config = dict(
    hidden_size=384,
    num_attention_heads=3,
    intermediate_size=1536,
    vocab_size=8192,
    norm='layernorm',
    norm_eps=1e-05,
    positions='alibi',
    parallel_block=True,
    init_std_qkv=0.0214,
    init_std_o=0.0,
    init_std_down=0.0,
    lr_mult_up=1.09,
    train_tokens=362600000,
    max_steps=5533,
)
Each number is 50 + 10 x the weight over its row's rms, rounded and kept within 0 to 99. Layers, rows and columns count from 0. The size before them is the row's rms in percent of the matrix's.

# layer 8 MLP up, 1536x384, rms 0.0652, rows 438-463, columns 192-255
097:45 44 61 51 33 53 44 45 49 63 60 40 45 56 64 47 48 58 59 48 45 31 43 36 58 46 71 42 35 39 55 59 45 50 45 47 60 69 49 65 44 63 44 36 49 53 42 59 43 65 62 64 39 61 36 43 60 42 51 52 51 39 52 69
098:57 39 74 42 56 42 46 57 58 58 49 48 56 40 50 29 50 53 53 25 67 39 65 63 35 46 48 49 40 57 48 60 58 61 29 69 61 53 48 47 53 35 58 66 60 73 60 54 65 47 44 74 53 54 48 50 63 36 62 40 44 46 66 49
101:38 28 60 58 42 56 48 51 47 60 47 45 45 50 43 55 38 55 52 49 40 53 54 73 48 35 45 72 61 45 63 44 45 49 47 54 60 48 45 56 56 52 49 40 52 56 48 52 46 58 42 39 42 46 56 58 54 47 31 33 37 61 54 77
104:46 39 52 53 52 48 53 26 45 62 29 44 65 31 86 42 46 65 43 39 56 42 43 57 47 42 50 63 60 35 59 49 58 59 35 44 63 71 49 33 60 42 59 41 45 57 46 65 45 50 63 40 31 68 59 45 55 33 52 51 54 57 50 38
092:40 34 49 28 46 50 48 55 31 44 46 49 54 58 53 53 41 61 44 54 61 53 36 67 51 59 61 54 40 22 44 53 49 46 38 27 54 50 74 45 45 53 33 45 63 46 39 43 61 44 66 50 57 33 45 42 47 52 56 44 38 76 52 72
103:54 58 68 53 28 47 38 40 45 56 44 45 35 38 47 44 53 45 42 74 66 41 58 52 65 54 51 72 58 40 48 43 60 33 31 42 44 55 43 74 53 48 56 26 58 65 44 54 63 62 51 49 47 56 56 54 37 55 46 55 46 48 58 52
099:44 51 26 33 41 47 62 56 55 49 53 39 51 55 53 53 44 59 49 62 45 60 51 41 47 51 44 61 53 56 35 48 39 47 44 60 56 66 50 52 65 69 62 52 36 53 49 49 33 51 35 56 37 57 50 30 32 45 54 52 62 45 78 42
099:54 55 44 51 53 49 32 61 36 47 49 48 58 64 51 52 56 64 30 33 57 40 45 58 52 59 56 57 39 64 63 41 53 43 28 51 33 56 50 38 48 42 46 36 46 53 54 47 61 58 53 57 43 56 52 55 49 46 58 47 40 51 56 41
102:36 49 51 21 65 52 52 54 57 58 50 56 59 28 37 61 56 45 44 44 51 51 51 53 49 70 66 30 45 49 60 40 43 57 50 57 49 54 45 55 55 39 71 47 49 59 66 60 49 71 48 44 46 51 26 35 50 54 49 55 55 49 48 44
096:37 52 55 43 38 45 40 46 54 49 45 50 29 59 42 51 53 63 41 56 56 44 30 54 39 41 53 36 45 63 67 42 40 49 74 47 64 46 57 41 54 42 44 33 42 51 54 35 53 48 51 34 60 61 51 34 52 52 47 50 44 45 56 56
086:59 60 59 56 55 60 42 43 50 61 32 51 39 49 42 57 36 40 50 51 51 35 38 47 63 46 48 36 36 52 51 54 60 46 58 50 47 60 40 41 66 41 47 35 59 53 51 45 56 36 60 46 41 42 46 40 41 43 47 40 40 40 38 53
099:46 40 49 42 35 43 40 48 44 63 45 32 47 66 72 55 51 44 48 39 42 51 43 65 58 45 38 61 62 52 54 48 55 56 46 65 59 60 65 53 60 41 49 47 33 56 55 53 56 46 47 51 37 62 60 48 54 67 42 52 38 41 67 62
103:51 58 46 40 40 46 52 46 43 51 59 63 58 43 56 63 54 56 39 52 64 49 60 59 33 41 33 50 52 39 45 59 74 48 08 56 45 57 36 47 42 43 58 64 53 56 36 43 41 62 58 39 57 53 29 48 36 42 37 52 29 40 56 53
097:36 43 50 42 36 38 33 46 45 46 62 51 46 35 44 56 59 48 51 43 35 59 72 71 52 35 53 52 48 53 51 55 79 55 62 60 41 57 47 63 49 59 65 41 62 51 63 46 51 45 55 37 48 51 37 31 49 41 58 66 42 52 55 62
108:47 41 53 40 58 55 59 49 59 43 54 41 39 62 44 40 58 55 52 57 50 56 31 32 52 63 46 45 50 34 48 40 80 53 34 59 60 53 59 63 64 46 51 40 64 69 49 47 42 38 58 32 51 74 55 61 44 62 50 40 51 43 51 50
102:49 47 40 46 57 45 50 49 61 60 58 46 28 59 48 47 58 44 56 31 60 43 45 48 56 42 37 62 42 52 52 62 38 56 46 50 42 66 65 34 60 41 52 39 50 58 58 52 75 57 34 49 41 44 76 41 47 62 53 47 62 44 57 34
093:47 37 54 44 55 55 30 44 42 66 46 57 51 38 47 63 57 67 57 44 51 49 69 53 76 68 45 67 41 44 19 52 52 40 57 41 56 48 43 40 44 40 51 45 58 51 28 41 61 67 44 80 35 40 46 41 51 55 55 48 37 54 59 54
102:61 35 38 35 53 48 45 45 44 58 36 40 50 43 48 43 42 53 44 62 47 53 41 50 31 48 66 51 36 56 42 48 65 40 51 63 58 56 52 46 52 51 45 45 46 48 60 54 72 50 42 63 56 49 62 52 49 46 46 44 57 45 46 49
110:60 50 69 52 50 60 47 50 42 54 55 50 50 47 51 37 43 73 43 71 54 71 62 63 43 68 44 47 57 41 45 58 52 50 53 59 59 58 63 55 47 21 72 39 55 63 56 55 48 50 52 41 49 44 50 45 36 57 44 37 44 46 51 34
107:50 55 76 45 60 50 47 39 47 60 44 36 42 54 31 59 65 74 61 47 52 71 50 66 49 50 46 76 59 53 57 61 49 59 52 42 61 51 39 47 55 59 53 15 70 59 45 51 53 47 50 53 47 68 42 28 49 43 65 44 41 57 47 70
100:46 33 46 40 35 52 52 56 41 59 50 48 59 64 54 54 59 53 51 45 52 54 43 78 52 59 69 48 38 41 55 53 53 43 36 54 37 46 59 54 62 59 54 59 47 58 62 37 39 50 41 56 43 40 51 54 51 54 62 39 57 43 65 54
095:38 52 67 51 49 57 36 60 64 48 39 42 41 43 37 53 54 54 41 52 55 62 54 44 49 45 58 50 32 35 55 48 38 31 49 47 60 49 39 69 49 31 50 58 43 62 59 51 45 61 27 44 48 60 36 53 52 54 46 54 49 16 46 39
102:44 47 46 62 46 48 41 43 28 63 43 40 34 48 47 43 62 60 36 46 61 38 38 51 41 66 61 42 42 38 64 43 40 57 51 52 21 53 44 60 57 33 54 41 67 66 61 42 56 46 55 41 33 62 42 54 40 48 49 38 33 57 48 59
098:62 44 48 62 63 76 54 44 55 40 39 48 53 44 24 76 53 58 51 33 58 54 56 84 41 41 53 44 46 32 47 58 50 55 23 59 48 52 55 63 43 45 56 42 46 62 48 48 47 48 41 51 33 68 52 47 56 44 68 66 56 55 42 37
100:57 44 49 65 43 55 50 41 51 52 44 37 61 56 50 50 50 87 40 45 60 33 57 46 45 52 39 49 48 34 54 32 51 72 48 50 79 52 55 39 72 58 55 52 59 43 52 45 59 55 53 71 54 52 46 53 47 53 43 67 42 46 60 31
093:52 42 54 54 37 47 41 67 31 47 56 47 54 46 38 45 67 58 42 56 50 69 49 68 57 52 34 63 41 53 47 60 55 32 48 64 66 47 46 45 51 39 60 37 70 45 61 50 62 48 55 32 61 53 68 41 41 64 48 42 33 57 61 52
# layer 8 MLP down (transposed), 1536x384, rms 0.054, rows 438-462, columns 192-255
095:51 52 42 51 48 35 49 52 45 56 52 38 36 53 48 54 51 53 63 64 59 46 52 54 47 64 64 47 62 58 58 53 51 47 62 38 47 63 38 39 41 36 53 54 56 53 57 66 42 45 55 29 57 50 55 30 42 48 44 53 57 52 48 61
094:50 63 40 43 44 63 54 48 35 33 48 43 43 45 47 62 41 32 66 55 33 29 52 71 46 44 49 69 73 56 49 43 48 62 58 47 55 38 27 37 57 67 57 47 39 58 40 50 36 52 38 49 48 49 55 58 51 49 42 49 31 44 51 46
107:31 56 62 63 29 51 54 59 44 43 41 43 52 36 54 60 37 50 40 54 59 43 44 68 64 47 52 57 65 51 65 42 42 46 67 44 51 52 56 44 45 67 50 46 48 49 58 59 48 61 49 53 67 62 48 46 46 47 38 60 44 53 35 55
096:58 38 67 49 50 54 52 52 40 42 31 37 56 66 60 70 39 61 55 47 58 52 48 49 46 41 54 49 67 41 51 49 47 69 56 42 61 44 43 63 47 59 62 50 52 54 37 29 49 53 62 48 40 56 44 49 30 52 52 52 67 28 60 50
086:54 52 52 45 41 60 62 50 51 70 48 70 41 76 59 51 52 30 42 71 46 61 63 37 61 56 49 55 37 64 60 62 54 70 72 63 51 57 39 32 54 20 40 28 66 45 56 50 54 46 43 60 59 27 46 62 43 40 45 37 56 54 55 35
098:67 46 37 44 36 57 53 42 50 41 55 48 56 51 43 48 50 44 51 48 49 57 41 51 46 51 48 41 64 45 54 39 34 43 33 44 37 53 53 48 52 44 62 57 46 51 54 60 51 44 41 65 44 47 45 40 63 58 59 21 56 43 57 62
101:32 69 61 53 39 34 60 56 57 53 64 54 52 35 42 57 64 29 45 51 55 45 42 44 45 43 62 52 57 43 55 56 55 45 66 30 40 40 46 49 53 49 32 55 65 57 35 50 29 33 47 46 38 32 15 57 58 30 40 32 65 58 61 51
098:57 45 56 39 50 52 58 50 54 54 63 60 50 39 45 57 38 36 42 51 59 45 43 47 45 38 48 48 47 52 67 52 57 59 46 50 44 56 43 45 47 55 46 48 64 46 50 42 40 54 52 59 46 52 63 51 56 59 43 38 69 53 57 51
099:53 57 36 63 65 46 47 44 52 39 32 57 37 47 41 51 59 54 58 51 51 48 59 35 36 61 63 45 44 26 60 35 42 65 37 48 46 60 34 41 45 51 31 52 55 43 53 53 59 58 53 51 41 43 58 39 38 50 39 53 56 57 43 48
097:57 67 55 54 56 54 64 43 39 38 60 52 53 48 70 43 54 43 51 56 56 53 57 53 49 62 54 53 41 48 48 48 52 57 56 44 55 39 54 41 31 35 46 58 48 50 42 52 52 45 53 44 57 39 55 71 58 44 42 47 49 51 42 53
080:38 54 56 54 41 55 55 66 43 55 69 52 37 53 56 46 58 59 52 54 65 58 54 56 45 61 54 58 58 44 52 49 56 55 49 37 53 51 58 65 30 60 56 55 40 39 54 45 46 56 41 59 46 58 36 53 38 53 38 50 55 55 59 52
098:56 43 46 54 66 50 55 55 47 58 32 38 55 54 52 56 40 57 46 43 61 40 52 55 63 53 40 41 39 42 55 61 40 51 54 59 56 67 44 42 34 57 38 59 50 54 43 56 55 52 39 46 56 52 47 52 59 45 36 60 47 58 65 64
097:61 60 52 55 58 57 44 57 53 51 41 42 49 55 49 42 64 51 41 43 59 49 45 45 55 50 55 51 52 46 62 52 48 67 64 43 62 41 50 62 61 43 42 33 47 44 51 61 66 34 36 51 53 58 84 65 43 44 59 50 43 55 63 48
099:37 52 56 40 41 54 55 49 54 44 35 40 69 59 62 51 53 56 49 48 69 59 54 49 57 40 66 52 85 67 61 32 45 36 62 54 52 44 54 49 42 62 45 58 55 50 52 45 53 61 56 36 44 47 41 48 61 51 45 54 50 45 51 45
108:61 40 48 35 44 57 53 65 59 46 39 56 50 53 46 59 56 64 38 50 36 79 59 57 55 41 54 38 52 43 52 48 64 74 63 51 51 43 52 45 49 55 58 59 56 52 44 54 27 62 60 46 45 53 60 51 45 52 57 58 42 45 66 50
104:62 59 43 58 66 57 50 19 50 33 54 38 51 64 46 45 54 52 51 39 45 59 49 44 43 62 59 48 43 53 44 58 47 58 39 62 29 46 45 43 41 55 51 46 35 49 62 39 43 42 67 48 44 51 53 63 35 58 17 49 48 45 34 37
092:54 43 57 33 41 38 35 60 44 49 60 37 51 51 55 44 61 44 52 53 44 68 57 49 23 54 54 43 55 32 66 36 51 58 57 53 46 34 45 35 50 49 44 60 50 43 37 64 41 24 53 53 46 29 46 52 47 53 45 34 44 32 52 60
108:50 55 69 47 49 46 65 75 48 45 44 51 66 67 33 63 42 54 49 45 52 52 48 45 48 39 39 50 37 49 58 44 53 47 62 54 51 55 47 31 33 41 40 37 46 55 61 33 55 51 55 55 62 48 43 51 65 49 48 41 41 52 51 53
110:39 56 52 42 50 48 64 42 72 69 43 39 44 42 51 35 56 73 32 61 46 36 34 50 55 59 27 37 31 45 55 42 51 65 58 43 41 65 48 66 58 50 54 60 58 58 53 33 57 69 60 41 69 57 30 60 40 52 46 55 52 50 56 46
115:48 36 50 55 59 45 50 60 43 58 38 25 43 42 40 48 73 55 48 61 56 39 60 50 39 38 45 56 62 56 77 58 48 52 49 45 54 35 42 27 56 53 55 36 59 50 45 45 41 59 63 31 47 45 33 53 51 44 26 38 60 56 49 69
099:37 70 41 53 49 66 52 38 25 42 50 47 59 44 32 47 67 52 33 63 37 55 44 40 50 45 56 44 54 36 39 50 68 50 66 44 42 44 55 54 56 45 53 38 54 55 57 42 46 37 59 43 55 46 50 71 58 56 46 47 52 72 45 56
095:42 61 49 49 58 49 50 50 35 53 54 55 64 36 45 46 52 58 57 42 55 46 64 56 56 58 66 53 44 69 57 55 38 36 46 54 34 50 43 34 45 53 46 55 68 46 39 39 44 45 52 45 62 51 52 50 37 46 35 57 65 51 57 36
105:56 67 45 61 70 60 55 71 45 59 41 47 42 30 47 63 60 44 54 64 44 72 51 35 51 53 37 48 46 32 68 42 59 47 78 38 56 53 41 38 48 39 34 53 61 53 48 59 43 51 50 44 47 40 50 37 70 51 67 49 36 60 46 28
088:64 50 48 47 55 43 34 51 60 44 42 60 57 44 54 42 53 41 60 44 54 68 49 69 56 61 45 51 57 57 50 56 55 50 26 37 46 43 62 74 46 49 38 42 26 41 50 39 43 66 66 60 53 45 43 59 47 61 52 34 58 71 45 68
097:49 42 43 56 49 46 55 49 57 70 28 50 47 33 53 38 50 42 53 40 69 60 44 47 39 37 61 49 52 50 59 68 46 46 56 55 51 41 24 48 48 62 57 31 48 50 54 43 52 45 55 61 54 53 53 63 56 52 46 45 49 27 54 44